Part of a small language model's weights: 10 heads of 32.
Each number is 128 + 24 x the weight over its row's rms, rounded and kept within 0 to 255. Layers, rows and columns count from 0. The size above them is the row's rms in percent of the matrix's.

# layer 4 MLP up, 512x160, rms 0.283, rows 63-105, columns 80-159
size [104  44  71  92 101 113  96 120 108  91 126 106  95 101  95  69  76  62  79 109  96 113 113  94 119  90 110  35  87 105  76  80  98  93 103  88 112 128  87 120 103 113  96]
[[111 115 101 138 164 105 123 108 112 129 144 127 125 134  88 142  89 128  98 145 102 140 116 101 130 152 123 155 125 148 142 165 138 148 158 138 124 104 161 142 156 107 110 143 144 134 121 115 141 128 151 155 162 106 152 149 156 108 132 150 138 121 138  92 139 105 154  90 161 105 121 124 130 137 136 138 117 158 120 161]
 [128 128 171 124  82 124 114 151 125 138 105  96 135 119 145 110  82  95 142  97 164 134 164 169 184 105 108 165  98 152 100 129 174  79 150 185 144 130 157 116 120 107  99 133 145 113 133 132  83 158 128 102  98 143 151 148 109 161 132 106 159 123 118 150 135 155 141 147 116 147 130 189 124  83 129 134 108 143 159 132]
 [126 155 115 132  96 122 161  93 140 160 142 121 127  92 125  97 121 160 124 103 176 139 116 124 131 170 126 139 124 122 109 118 125 131 119 128 108 116 140 162 162 123 110 145 154 115 160 136  66 130 104 125  97 130 155 117 112 130  95 134 121 136 111 105 128 110 131 142  96  80 103 141 175 127 124 130 158 154 123 114]
 [139 114  73 139  99 133 139  89 152 125 136 132 171 120 121  91 127 135 131 135 134 116 165 129 146 146 150 159 106 101 121 106 106 130 108 178 124 150  99 106 176 134 159 127 132 129 151 116 110 118 148 196 102 132 117 107 109 111 149 134 156 128 135 145 108  79 120 132 193 139 142 103 150 123 148 114 128 131 119 155]
 [158 133 132 123 112 160 145 139  98 113 151 130 136  85 106 127 101 160 169 134 119 168 120 118 138 169 137 140 105 117 102 151 148 149 107 122 130 139 148 121 111 142  95 144 166 130 101  89 111 131 146 173 118 119 114 136 137 157 155  99 152 123 142 102 143 170  98 105 132 156 121 118 129 152 165 156  81 124 156 102]
 [103 128 116 145 156 127 121 113 121 157 123 101 116 134 139  69  78 125 132 157 166 123 149 155 112  94 102  98 131 152 129 150 119 105 139 150 135 131 128 125 154 171 113  96 158 133  93 156 130  93 132  90 185 124 149 136 113 163 104 163 149 134 117 120 178 163  84 137 167 184 100 103 114 149 127 120 152 141 120 143]
 [116 129  96  84  99 141 108 133 155 169 132 134 144 129 112 178 116 105 145 140 105  90 135 104 105 118 117 125 109 103 142 105 112 165 133 113 136 122 135  82  97 149 119 120 106 146 109  80 119 138 180 134 131 119  93 170 116 172  89 134 150 101 113 169 108 112 152 131 130 136 132 147  69 114 127 105 135 150 115  93]
 [126 135 132 125 148 143 127 142 125 108 130 134 168 112 127 115 105 120  96 165 116 118  91 135 110 156 172 112 154 110 110 106 146 136 126 139 130  77 125 119 127 130  81 130 134 161  92 160 139 115 149  84 145 181 105  61 174 145 192 165 148  95 101  68 144 134 101 135 158 163 113 144 117 133 102 178 136 111 121 121]
 [170 142 101 120 121 157 147  76 144 129 146 103 141 115 112  82 110 144  99 139 126 151 143 134  73 135 152 128 126 150 124  74 135 120 121 165 173 113 112  94 143 119 102 115  86 145  93 152 147 148 149 115 116 183 119 125 136 162 161 109 121 123 113 147 176 148 101 112 141 153 103 122 106 120 139 164 135 153 146 120]
 [141 105 141 127 134  76 113 129  92  94 179 128 107 175 149 134 114 144  95 124  92 112 123  93  72 128 107 163 134 147 121 122 145 121 117 180 157 149 141 106  97 142 147 115 146 120 106 151  97 188 144 142 132 132 129 138 160 115 125 100 135 102  99 124  89 145 103  96 120 127 117 120 150 114 149 139 134 142 124 120]
 [107 149 130 104 135  87 171  89 137 104 155 162 137 108 105 177 119 137  96  95 166 176 147 106 182 108 120 148 103 127 123 141 116 110 110 127 154 162 155 109 125 111 119 139 152 131 124  93 121 133 144 112 137 169 114 144 148 172 107 119 153 151 117 143  93 114 140  83 108  55 127 153 115 120 125 147 137 130 147 157]
 [165 142 148 121 106 135 120 103 140 104 119 106 102 128  85 120 113 162 150 123 124 172 131 146 142 135 120 114 109 146 185 143 140 128 157 156 160  97 136 175 131 103 122 115  98 130 165 117 116 145 123 162 129 122 119 163 173  99 124 131 142  86 136  96 120 125  66 153 156 164 171 138 121 141 106 117 114 134 136 163]
 [121  81 115 133 146 151 163 150 131 132 151  98 111 116 119 116 116 150  91 133  79 130  89  83 121 180 114 162 138 136 126 102 135 119 116  97 137  87 130 111 140  88 122  92 146 141 136 156 124 143 128 124 130 117 147  92  89 120 113 150 117 123  94  88 169 141 112 138 112 162 147 110 170 114 104 154  80 147 135 114]
 [119 161  89 139 138 181 150  89 127 149  92 113 121 125 120 149 134 154 124 133 148 159 140 117 118 150 102 133 106 127  94 133 133 110 113 130 145 130 120 104 157 106 123 118 128 139 141 118 164 145  76 137 127 105 136  91 129 105 126 203 165 129 120 126 142 106 132 102 111 111  85 185 124 109  84 128 125  71 145 164]
 [136 140 144 108 172 127 129 126 126 120 125 121 147  92 135 103 155 150 196 169 109 119 128 121 117 143  98 113  72  82 114 104 134 140 102 145 126 122 107 137 119  92 133 152 126 123 109 110 106  92 132 118 120  94 149 136 140 105 146 150 128 138 137 114 132 125 145 147 131 156 112 161 130 144 125 122 160 172 153 170]
 [154 110 113 185 135 176 109  92 105 148 137 133 135 139 145 200 152 131 173 120 131 162 154 124 111 138 159 109 111 105 124 166 112 136 132 152 145 168 163 138 119 106 131 131  94  49 114 124 118 125 112 110 153 115 102 154  95 154 102 105 138 115 126 148 161 145 146 145 163 145  78 123 109 141 128 123 132 140  97 143]
 [139 132 109  87 108  83 122 132  65 179 130 172 106 155 140 139 106 121 148 164 153 106 123 132 107 136 135 129 121 116 140 112 125 137  76 133 149 179 157  98 133 142  86 162 143 160 106 125 106 150 156 135 146 145 101 134 131 143 101  98 134  91 182  92 136 130 114  98 166 136  94 151 132 132  70 132  98  95 152 160]
 [105 100 134  86 167 105 133 135 125 152 134  94  93 101 101 172 185  76 152 126 122 145 150 121 121 108 129  85 146 115 100 131 117 120  89 173 100 163 110 109 157 132 151 135 141 104 145 109 168 129 162 148 133 117 152 120 111  81 121 110 115 121 105  68 156 141  92 115 102 148 172 173 124 116 124  90 145 119 105 155]
 [147 113 140 125 149 100 129 133 100 142 103 124 100  93 104 122 129 184  81 118 159 127 122  95 120 133 158 157 134 138 132 105  94 138 133 102 164 136 103 179 137 153 123 120 166 160 141 103  90 128  82 110 135 103 156 137 146 159 118 122  90 130 128 134 117 124 132 152 149 119 152 131  99 161 115 158 119 167  85  98]
 [130 191 132  81 127  95  99 143 141 118 100 141 144 146 113 158 123 135 134 170 111 134 142 126 115  99 127 105 152 113 125  92 179  85  93 167 130 154 101 112 126 113 127 139 179 131 170 121 129  94 165 185 168 113 126 118 124 152 122 148 132 141 100 105 114 136  95 126 121 144 126 140 119 152  92 144  98 107 133 109]
 [ 71 129 120 129 105  91 164 151 154 140 102 166 113 150 134 136 124  96 181 145 115 112 152  61 135 127  86 116 117  70  96 135 144 136  98 160 117 127 154 143 135 160 151 140 144 118 137 104 142  96 103  80 180 134 154 151  82 141 133 135 152 138 128 103 132 112  84 133 137 115 132 115 127 147 107  99 116  85 121 156]
 [141 122 143  99 106 182  86  91 120 115 151  77 115 119  88 124 110 119 150 147 102 137 114 136 148 132 123 132  92 102  96 131 151 113 165  74 124 118 119 148 112 153 119  98  97  88 146 126 107 140 156 135 118 188 156 115 107 119 111 139 108 113 135  95 114  71  84  98 167 120 121 156 141 100 131 123 148  70 122 101]
 [157 116 136 118 101 134 120 140 133 117 155 172 118 103 146 119 108 131 147 150 138 107 118 122 103 113 124 180  86  92 136 124 125  96 117  78 139 123 117 120  89 176 162 130 115 117 134 157 131 163 155 117 137 164 111 154 160 110 160 107 182 138 111 139 133 134 116 115 152 102 127 178 158 148  94  68 120 139 143 179]
 [174 163 146 147 122 116  69 138 102 125 130 155 111 114  80 150 105 109 136 148 142 121 100 118 154  85 172 130 110  95 121 111 146 140 181  98 151 112 143 110 141 120 134 135 131  95 181 143 104 128 133 135 144 147 148 104  96 111  85 127 120 124 121 102 119 131  72 178 109 135 110 172 136  87  97  85 117 135  84 155]
 [122 117 152 125 151 104 111 141 126 110 117 128 156  96 141 120 142 122 151 142 127 102 160 114  96 124 127  79 113  87 135 125  92 136 156 117 149  97 101 132 156 201 125  91 122 121 120 164 174 125 135 112 151  94  97  84 114 110 161 114 112  99 118 114 114 131 101 137 118 159  88  81 108 145 121 148 112 132 110 117]
 [153 190 155 155 111  96 172 115 157 111 125 122 144 134 129  91 158 116 159 112 107 105 105 172 113 131 141 122 117 110 118 137 152 136 119 177 152 149 138  87 126 151 111  93 143 110 141  99 114 135 135 101 111 126 144 167 121  70 124 133 177 129 107 147 167  96 124 154 122 136 137 110 159  95 117 140  69 141  95 121]
 [118 113 142  91 139  79  82 151 129 137 110 169 136 102 120 115 164  86 110  88 159 132  69 150  96 119 124 143 149 121 113  47 108 113 135 139 115 134 139 105 118 131 182 112 118 134 120 130 118 134 131  94 150 146 189 119 152 147 124 141 131 137 170 136 137 136 109 147 136 113 134 126 121 140 171 129 111 108  76 104]
 [128 133 159 128 130 166 136 156 140 160 168  63 121 111 115 101 135 151 155  91 130 157 166 146  94 129 114 127 121 138 161 134 155 149 103 133 123 107 117 109 113 171 116 117 142 160 106 143  75 171 119 125 125 139 157 134 123 147 126 136 146 151 139 124  98 128 121 158 133 128 108 167 133 171  95 116 119 166 125 148]
 [119 119 116 167 119 114 109 111 165  99 152 148 153 148 105 123 112 168 146 135 143  93 187 119 137 109 123 109 128  84 103 119 144 147 129 151 156 140 166 117 111  99  73 164 120 150 117 116 124 107 135 103  75  86 144  83  76 157 154 113 137 156 146 132  88 161 122 113 127 107 152 124 133 137 157 112 124 115 109 129]
 [157 155 132 139 121 124 126  93 120 128  65 127 148 118 155 122  94 112 171 162 196 131  82  98 143 143 127 119 110 143 100  77 183 120 139  78 131 127 100 125 130 113 131 123 142 118 149 110 110 133 128 127 145 155 142  93 136 154 138 102 134 140 126 159 200 125 171 155  90 133  87 147 139 135 117 111 137 134 119 145]
 [116  98 108 120 156 142 105  95 128 142 160 159 120 108  92 134 142  97 153  76 167 116 140  81 163 109 132 152 117 152 119 123  92 102 150 120 144  99 168  98 158 109 123 150 135 134 175 124 103 128 143 141 165 122 120 121 139 148 125 133 104 161 122 123 138 137 115  87 141 121 100 101 134 144 124 106  94 119 144 118]
 [149 123 158  85 118 112 125 122 158 141 158 131 124 139 139 137  87 110 145 131 103  91 141 145  84 125 149 124  92 125 144 121 121  89 160 110 142 163 100 190 115 126 119 120 150 106 118 130 137 107 137 118 215 171 166 138 115 183 151 115 125 143 140 138  97 132 125 162 124 136 107 159 164 148 110  83 129 119 117 108]
 [ 90 110 157 123 144 158 161 149 135 110  87 134 155 103 174 132 166 127 137 123  92  83  89 115 177 158 118 150 123 130 147 117 118 134 141 187 129  92 132 141 153 142 135 122 139 107 117 143 130  97 154  96 132 110 106 120 133 129 162 121 138 135 123 162  89 145 119 138 153 169 145 112 132 106 183 126 111 138 149 121]
 [143 106 142 145 113 137 128 144 119 110 108 105 116 107 117 115 146 127 118 151 135 158 132 159 127 148 135 133 161  85 142 108 116 131 143 118 101 164 113 129 110 101 143 121 166 134 118 120 116 127 127 123 135 101 157 115 144 107 117 110 141 123 161 122 159 150 141 114 136 114 126 160 103 110 145 140 119 174  94 176]
 [101 109  94 147  82  98  91 127 122 138 123 118 146 140 134 186 114 107 114 136 117 126  93 155 109 143 136 156 157 148 121 133  83 103 146 132  89 115 132 136 170 134 128  71 111 103 133 108  88  92 110 142  78 109 103 105 129 132 131 173  95 156 150 103 149 105 100 104 104 113 126 164 122 139 115 144 113 129  94  98]
 [124 133 115 149 113 157 131 136 136 107 134 163  77 139 171 110 103 128 103 169 105 128 165 168 113 115 125 107 127 113 136 125 123 140  93 132 159 146 119 133 171 102 133 127 130 125 118  83 145  59 151  94 111 194  90 138 132 136 122 155 115 181 130 160 153 143 135 111 163 121 136 102  90 145 138  85  83 114 120 126]
 [145 143 152 133 131 135  83 162 173 115 131  94 160 118  76 138 125 143 121 116 116 124 163 117 102 101 160 104 120 108 108 116 158 146 161 142 140 132 128 153 166  99  87 115 115 110 120 105 132 114 153 152  85 101 125 167 118 134 124 146 122 140 149 105  94  89  92 135 143 144 138 151 107 156 128 123 141 145  89 110]
 [104 147 111 100 116 143 171 128 113 155 120 164 122 126 120 101 115 132 141 154 119 144 121 114 149 142 151 104 118 140 151 120 138  82 176 127 133 139 113 150 150 169 113 149 132 120 153 122 146 169 137 137  47 174  90 167 131 135 149 115 115 125 111 110 153 156 124  93 116 131 136 114 141 153 141 126  83 107 117 158]
 [146 138 107 116 118 130 117  74 138 132 139 159  87 126 125 121 139 125 117 121 147 156 111 167 178  92 118 114 119 135 124 116 142 165 101 119 145 143 158  96 102 153 123 141 126 129  67 127  96 131  97 143  97 135 152 108  96 182 120  88 125 133 120 155 153 130 160 105 171 179  80 173 166 110 121 126 142 138 107 139]
 [111 147 132 104 121 111 116 138 141 167 104 130 110 124 125 111 135 106  94 114 102 162 103 144 152 128 115 151 122 132 172 147 148 152 130 143 165  65 111 149 139 151 136 101 136 119 119 118 126 140 152 133 150 110 110 179 142 145 143  73 156 130 133 164 140 132 157 145 138 137 106 125 122 145 103 142 139 159  84 135]
 [122 129 154 126 139  43 142 124 155  77 112 111  83 122 105 133 159 101 136  97 152 135 110  85 128 166  86 120  67 118 134 128 141 119 109 131 145 124 133 139 131 149  73 133 125 170 114 138 128 130 126 128 103 121 153 147 126 132 118  99  77 127 134  68 148  83 136 144 112 142 133 132 141 116 111 123 134 146 106  99]
 [121 137 148 146 134 156 105 107 142 124 113 129 152 111 163 126 166 123 107 126 125  84 158 135  96 140 131  85 111 110 110 123 174  96 126 122  74 147 108 129  92 142  92 121 156 160 122 127 132 113 160  91 169 129 158 145 130 122 150 135 127 137 163  95  99 138 148 151 158 118 135 125 151 138  90 120 176 159 158 127]
 [123 137 123 129  85 151 144 127 165 154 142 140  97  93 127 145 168 111 113 154 115 125 105 138 141 151 150 105 105 101  98 103 133 100 163 151 145  75 144 136 126 153 117 171 192 136 115 133 167  91 129 132 106 152  97  99 145 117 102 157 162 109 114  65 141 109 130 130 155 124 118 146 114 169 109 143 124 148 119 131]]
# layer 4 MLP down (transposed), 512x160, rms 0.0871, rows 63-104, columns 80-159
size [100  43  77  93  98 110  91 134 114  92 110 105  87  97 102  75  85  63  83 106  99 111 113  92 110  86 105  40  81 111  77  79  92  93  96  91 110 119  86 113 106 109]
[[121  66 147 133 116 114 177 141 114 131  86 109 124 130  98 143 127 126 144 147 156  78 176 153 129 140 104 136  64 141 117 159 120  87 171 162 130 107 142 116 114 150 104 141 122 104 108 104 131 115 167 143 119 109 152 137 123 118 137 107  99  94 131 108 155 150 111 164 170  91 152 119 128 124  86 129 110 139  89 124]
 [136 104 129 119 135 115 121 114 139  81 126 150 106 141 144 129 119 113 129 132 144 111  94 110 149 143  92 123 155 155 153 151 162 119 130 119 131 134 135 152  86 157 131 138 138  68 133 121 111 136 114 171 143 133 167 128 125  90 153 116 168 134 112 153 162 127 120 141 123  98 147 113 114 132 116 141 117 137 113 107]
 [167 139 104 136 123 153 130 144 141 126 129 128 125 168  78 121  92 134 114 155 138 115 107 125 127 164 145  74 157  83  71  60 130 131 121 111 144 117 142 153 116 149 126 168 111 129 153 133  95 126 127 144  74 109 144 193 129 112 118 133 137  97  95 100 172 120 162 133 140 152 119 145  76 148 157 130 118 133 118 119]
 [101  98 121 147 150 139 131 135 125 127 113  73 138 146 124 134 154 115 116 128 115 110  74 141 132 140 129 123 128 152  98 146 117  85 137 108  88 120 155 143 127 114 128 108 100 119 123 135 155 108 111 136 105  98  88 140 111 107 111 126  96 134 158 102 180 141 167 189  82 117 137 146 171  94 141 104 160 125 138 120]
 [149 137 131  98 154 163 135 131  97 142 148 132 156 129 131 132 151 150  91 117 137 122  64 128 134 119 136  93 131 122 139 158 118 138 107  81 194  99 108 182 125 134 127 168  98  96 149 189 127 141 103 125 112 130 126 143 105 122 159 140  99 160 116  94  91 111 130  80 123 107 135 157 160  98 140 110 160 143 131 126]
 [120 111 167 126 133 136 151  99 125 120 139 125 102 141 145 154 164 130 108  99 108 128 126 146 124 172 143 140 177 117 112 118 132 112 113 131  87  99 131 155  85 162 113 153 128 123 136 156 119 167 140 111 137  77  94 106 136 119 135 105 124 137  85  90 140 107 141 134  83 133 142  90 156 120 124 130 131 150 131 115]
 [125 116 118  96 135 116 140 112 102 172 159 162 127 160 144  77 158 131 141 109  91 115 112 110 119 133 108 156 126 105 131 155 117 172 163 119 113 114 135 147 111 154 136 132 113 115 109 114 131 124  99 107 112 122 120 115 171 119 142 133 118 134  94 128 102 121 136 123 100 117  96  84 159  94 152 119 151 150 174 161]
 [109 111 143 107 130 145 142 123 149 116 182 122 112  85 179 113 160 161 135 122 121 124 110 143 132 125 104 143 129 182  92 154 173 109 153 119 156 127 138  87  98 132 126  95  98 119 117 142  91 116 128 124 115 123 124 110 129 137 147 112 127 132  76 130 136 159 114  88 137 149  99 118 115 145 142 140 119 111 110 127]
 [168 166 118 115 164 121 156 119  93 118 167 119 132 109 143 159 155 113 128 189 111  74 131 132 128 100 130 147 148 151 107 120 107 117 170 137  68  77 132 151 124 119 109 136 123 126 134 151  96 137 134 157 134 151  83 144 122 104 153 100 111 125 124 125 111 142 114  89 101 157 117 135 121 143 129 138 160 144 104  99]
 [108 146  98 155 148 130 124 145 109 175 146 134 138  94 102 169 132 143 142 151 153 157 137 133 130 118 141  89 166 158 107 130 122  81  86 144 143 133 132 151 138 162 164  74 138 106 137 128 167 113 117  85 132 109 110 134 163 135 128 121 118 146 142  92 145 128 147 126 114  89  76 148 173 112 105  95  97 144 145 110]
 [ 96 183 123  98 137 164 149 160 125 109 157 134 114 144 131 125 145 104 153 164 119 139 138 107 125  97 162 149 144 150 183 158  81 119 104 159 131  98 134 117 135 102 111 159 134 129 129 131 116 152 128 142 164 125  82 114 109  99 118  96 126 144  96  66 134 108 111 114 169 138 116 130 136 123 118 116 157 141 125 155]
 [115 150 169 119 110 121  94 152 129  95 156 162  68  89 103 147 154 118 130  99 159 134  77 115  87 133  45 139  97 102 162 124  99 111 118 131 115 134 168 152 113 134 103 120 108 120 143  96 117 192 159 145 146 118 112 143 140 159 100 150 166 110 158 128 120 108 124 109 119 134 158 147 128 123 133  92 119 144 119 182]
 [136 129 123 109 134 105 117 103 124  77  97 140 145 137 132 127 147 108 157 163 124 119 162 198 135 117 113 115  78  92  80 115 123 143 152 115 108 160 164 135 112 126 139 137 119 118 119 101 123 123 117 122 125 139 115 163 100 127 118  71 144  98 149 167 116 109 107 162 155 119 140 145  94 110 165 129 116 146 119 170]
 [ 92 123 106 117 157 119 135 121 122 117 113 137 115 124 148 126 138 100 109 128  97 139  96  94 125 128 135 148 131 110 154 144 127 178 122  53 117 118 130 155 102 141 119 103 103 141 141  79 133 160 139 132 159 134 139 125 110 149 109  80  96 145 141 109 105 152 136 108 121 120  92 135 122 138 130 144 112 118 123  93]
 [140 129 116 131 141 158 149 138 131 130 169 150 127  95 114 120 152 123 139 100  70 120  99 149 114 118 141 121 149 119 116 126 129 149 102 113 130 126 116  98 115 101 106 158 139 105 119 153 180 107 134 126 129 147  80 169 185 153  77 152 113 139 147  88 158 136 113  97 132 159 129 141 124  79 131 142 122 162 170 116]
 [ 93  97 160 118 116 116  96  90 205 158 118 150 157 119 171  89  88 147 124 153 115 131 124  74  91 138 137 149 154 152 126 130 130 110 173  75 102 131 102  90 123 116 151 120 113 153 106 124 122 105 130 125 117 123 140  87 160 149 136 187 105 154 111  86 125 105  89 102 160 145 146 148 147 129 117 153 112 137 171 120]
 [138 157 109 124 111 147 130 148 198 128  79 142 137 170 173 103 150 152 157 169 129 117 114 131 100 150 126 126 131 110 170 111 124  96 163 105 135 147 144 135 134 159 109 114 115 132 155 138 107  95 113 161 111 118 165  96  95 123 144 145 129 136 107 107 128 111 131 141 185 110 157 118 127 111  90 159 161 133 116 121]
 [123  89 148  84 143 134 114 128 148 114 127 127  97 130 154 125 130 123 135 116 166 153 101  93 100 119 131 143 106 163 142 133 149 115 110 118 106  95 113 144 159 100 132 103 146 152  69 143 145 183 121 153 126 115  86  92 121 116 118 120 156 136 133 124 110 158 168 181 137  63 154 150 125  95 168 134 148 101  77 124]
 [152 123 103 117 118 146  76 149 101 108 169 132 170 118 103 138 136 125 131 134 106  92 120 141  99  80 155  83 118  99 125  97 130 130 115 132 117 138 143 125 126 131 110 113 162 115 106 125 148 157  89 126 126 137 107 150 135 151 122 124 148 103 123 144 114 124 171  71  83 156  95 107  87 101 144 156 161 123 136 134]
 [130 110 126 107 146 101 141 157 148 130 111 147 194 118 152 121 113 109  89  92 126 153 112 153 114 105 120 121 166 187  96 158  97 142 107 100 125 114 131 150 117 149 139  96 132 100 113 104 145 147 141 110 167  76 147 111 102 135 143 152 131 121  85 107 124  84 113 175 134 127 139 126 108 129 151 134 135  67 150 139]
 [165 107 144 152 124 169  99 130 167 128 126 103 127 115 117 118 141 116 122 133 135 142 174 160 119 131 130 142  93 164 163 135 126  82 137 145 137 125 120 157 157 134  94 142 139 101 112 153 152 141 106 111  86 130 101 124 122 148 136  87 141 131 147 133 129 125 142 116 142 156  83 100 126  72 115 124 150 124  68  65]
 [138 159 135 153 139 131 145 105 124 126 146  88 142 135 163 143 129 133 162 144  91 130 121 147 110 120 104 144 109 136 122 144 152 156 141  54  88 118 121 153 105 119 115 114 127 137 108 121 111 103 174 184 143 132 167 131 121 110 174 132  98 122 110 126 150 121 103 139 109 112 130 154 119  91 140 145 149 118  99 119]
 [118 142 148 133 120 124 114 109 133 132 130 163 115 120 109  85  89 165 155 128  88 157  92 162 154 118  96 107 126 188 134 127 161 138 142  98 101 124 157 162 150 176 139 138 123 164 147 143 152 105 133 115 120 120  75 171 160 177 133 125 128 126 138 128 102 113 137 169 124 137 123 121 111 121 139 139 104 120 147 152]
 [103 139 119 157 165 174 164 112 123 138 171 124 151 112 135 163 137  72 132 128 134 123 107 161  97 131  64 126 112  97 156 109 103 113 131 106 161 112 180  94 100 151 120 107 107  86  93 134 139  58 105 119 143 147 167 146 103 146 114 148 120 144 113 144 140 130 150 121 120 112 106 147 130 111 169 121  92 115  97 170]
 [123 153 131 120 114 119 156 132 121  92 131 102 153 170 167  93 124 128 146 137 132 141 102 119 109 120  97 165 168  76 143 141 154 147 178 128 147 117  99 186 133 136 132 151 144 155 146 111 114 122 129  88 142 146  67 121 110  76 115 135 113 143 122 154 117 160 152 109 132 145 162  72 135 125 105 134 176 121 155 157]
 [126 124 201 137 127 128 104 135  95 191  94 108  84 139 172  86 144 175 147 100 125 149 113 144 103 176 119 134 169 131  94 155 119 109 143 122 123  87 125 132 131 131 121 130 123 107 122  90 135  98 139 100 164 150 144 121 151 147 114 163 148 160 136 102 104 121 152 137 140 101 145 138 144 111 115  89 144 166  73 119]
 [111 102  88 133 126 140 166 158 105 110 108 118 144 118 121 128 124 133 119 158 151 135 197 119  76 118 113 135 127 129 121 170 137 125 124 171 154 157 132 127 143 137 145 145 123 126 139 154 143  57 141 167 107 109  93 109 133 137  99 131 132  82 149 146 148 138 104 111 119 123  65 166 107 122 114 119 169 120 118 161]
 [104 129  91 150 103 101 150 124 140 134 145 136 135 126  78 124 151 115 116 103 161 146 141 144 120 136 122 119 154 111 114 125 147 135 130 161  97 143 128 103  98 163 143 130 148 122  75 106 113 106 120 131 113 122 166 108 147 142 136 126 138 129 125 128 135 117 130 182 114 118 123 125 120 141 126 106 107 136 132 128]
 [124 128 168 127 124 185 148  99 137 118  84  70 111 153 119 156 120 147 128 127 115 120 105 204 139 124 142 126 131 109 152 140 122 109 142 131 138 138 117 125 126 125 107 136 125 110 174 144 104 130 138 127 122  95  78 143  91 127 122 149 100 141  95 101 185 167 166 153 121 142 110 111  73 158 124 137  96 145 151 118]
 [154 127 125 182 128 164 147 109 135 109 100 154  87  90 106 155 126 105 139 162 155 111 116 130 131 109 130 131 149 138 144  85 111  92  87 132 106 116 132 122 100 123 121 123 107  97 124 149 145  93 128 182 109 116  88 143 160 127 124 128 103 102 141 131 135 138 135  87 114  95 129 117 148 115 121 130 127 157 102 169]
 [ 93 148 156 149 136 132 120  73 100 143 132 123 117 128 138 120 157 131 122 139 150 102 114 133 118 130  94 120 141 111 154 141 126  90 113 137 119 134 122  75 134 131 112 120 128 117  61 119 169 115 118 111 127  77 122 128 120 107 138 137 116 125 134 137 144 115 146 150 129 110 124 109 168 123 161 120 142 127 152 109]
 [101  91 107 112 137 145 122 160 168 142 118 149 111 146 119 132 133 108 100  93  83 155 119 127 166  86 157 128 144 148 117 125 145 112 157 116 113 150 134 125  84 110 135 138 146 106 137 114 124 159 169 119 184  80 155 118 104 111 126 129 116 153 151 156 135 100 156 102 155 147  86 122 120 123  82 178 139  74 166  87]
 [139 136 144 124 133 139 102 148 140 117 132 142 165 141 145 132 142 126 142 183 142 101 177 112 141  84 126 144  89 141 148  77 126  90 129 145 130 186 135 138 102 134 113 168 110 153  81 107 151 139 120 125 154 146 149 136 151 113  75 130 143 142 146 106  95 116 127 125 124  98 132  76  95 110  93 147 156  87 124 176]
 [112 126 132 148 126 138  94 104 142 151 109 109  94 107 145 146 123 123 161 133 133 100  93 142 119 119 110 138 102 117 112 148 129  96 164 122 154 146  99 132 123 133 142 172  93  98 102 151 133  87 117 138  84 150  86 117  85 122 130 147 103 119 145 150 163 139 149 109 111 139 143 111 130 110 108 133 129 155 142 133]
 [122 147 136 130 102 162 139 107  97 138 159 156  92 167  85 120 142 102 170 139 135 142 105 135 165 110 139  97  87 140 153 118 114 163  96 156 160 129 125 146  88 121 125 131 137 159 172 139 163 115 133 126 165 123 145 153 163 160 141 136 167 120 122 133 134 102 111 121 161 102 146 129  77 101 143 118  91 124 151 159]
 [149 145 146 131 118 136 126 116 130 114  87 115 155 170 164 170 162 173 129 149  90 165  92 140 111 118 132 145 169 110 104 129 160 138 137 121  98 164 127 150 118 107 135 177 111 127 161 146 105 121 109 155 128  86 136 117 120 116  83 100  93 142 163 124 118 120 129 128 135 155  88 118 142 106  84 133 147  71 140 126]
 [130 110 155 128  92 104 141 141 173  85 116 130 116  95 131 120 148 141 153 177 133 115 123 136 148 128 144 137 152 154 113 130 130 113 117  98  97 142 147 150  91 155 134  73 151  95 120 147 118 150 141 121 137 126 108 134 158 175 140 144 112 128 118 102  88 129 155 152  93 122 100 122 136 157  99  86 154 148 106 124]
 [139 117 124  93 104 146 114 176 119 141 101 134 136 121 135 131 118 128 132 132  68 133 139 115 116 126 128 134 143 131 147  66 145 121 145 163 130 142 104 128  97 134 122 133  97  89 127 168 170 110 114 137  78  78 139  83 140 115 143 167 113 112  84 101 161 122 140 112 108 124 156 125 149 112 158 149 110 125 173 117]
 [138 100 108 111 117 127 144 142 149 129  72 111 139 151 135  98 152 166  94 115 109  85  93 132 128 103  90 102 100 116  91 108  90  74 157 142 122 120 111 150 148 129 113 117  89  92 126 128 111 116 156 125 135 107 151 139  74 116 133 133  73 130 137 119  96 160 155 121  99 106 160 117 147 143 115 124 110 130 138 141]
 [125 132  84 131 123  96 151 161 112 122 126  68 111 152 130 139 148 115 164 141 124 136 122 111 136 140 126 116  74 109  99 151  95 163 178  78 102 144  79 151 120 110 128 122 125 137 137  95 139 141 150 120 150 184 101 154 100 117 100 112 108 108 105 124 152 134 138 112 134 118 162  92 161 156 134 156 178 125 120 115]
 [106 158 141 155 188  99 118 133 128 173 160 152  88  92 130 141 112 104 156 127 149 128  93 140 146 111 115 109 118 115 138 166 167 133 123 112 159 118  80 116 160 149 151 130 112  79 131 130 110  85 117 157 123 117 175 149 133 129 136 107 140 127 145 150 133 138 149 133 162 121 130  99 148 148 118 147 120  80 158 141]
 [105 176 120 138 126 142 125 121 102 167 114 175 128 122 140 152 159 139 117 112 157 146 105 128 130 139  99  90 103 117 156 119 132 151 179  98 101 162 143 151 118 123 125  97 153 134 116 121 125 135 172 107 125 138 102 107 133 112 116 141 126 138 101 138  98 114 116 163 120 167 166  66 135 121 143 114 136 117 109 105]]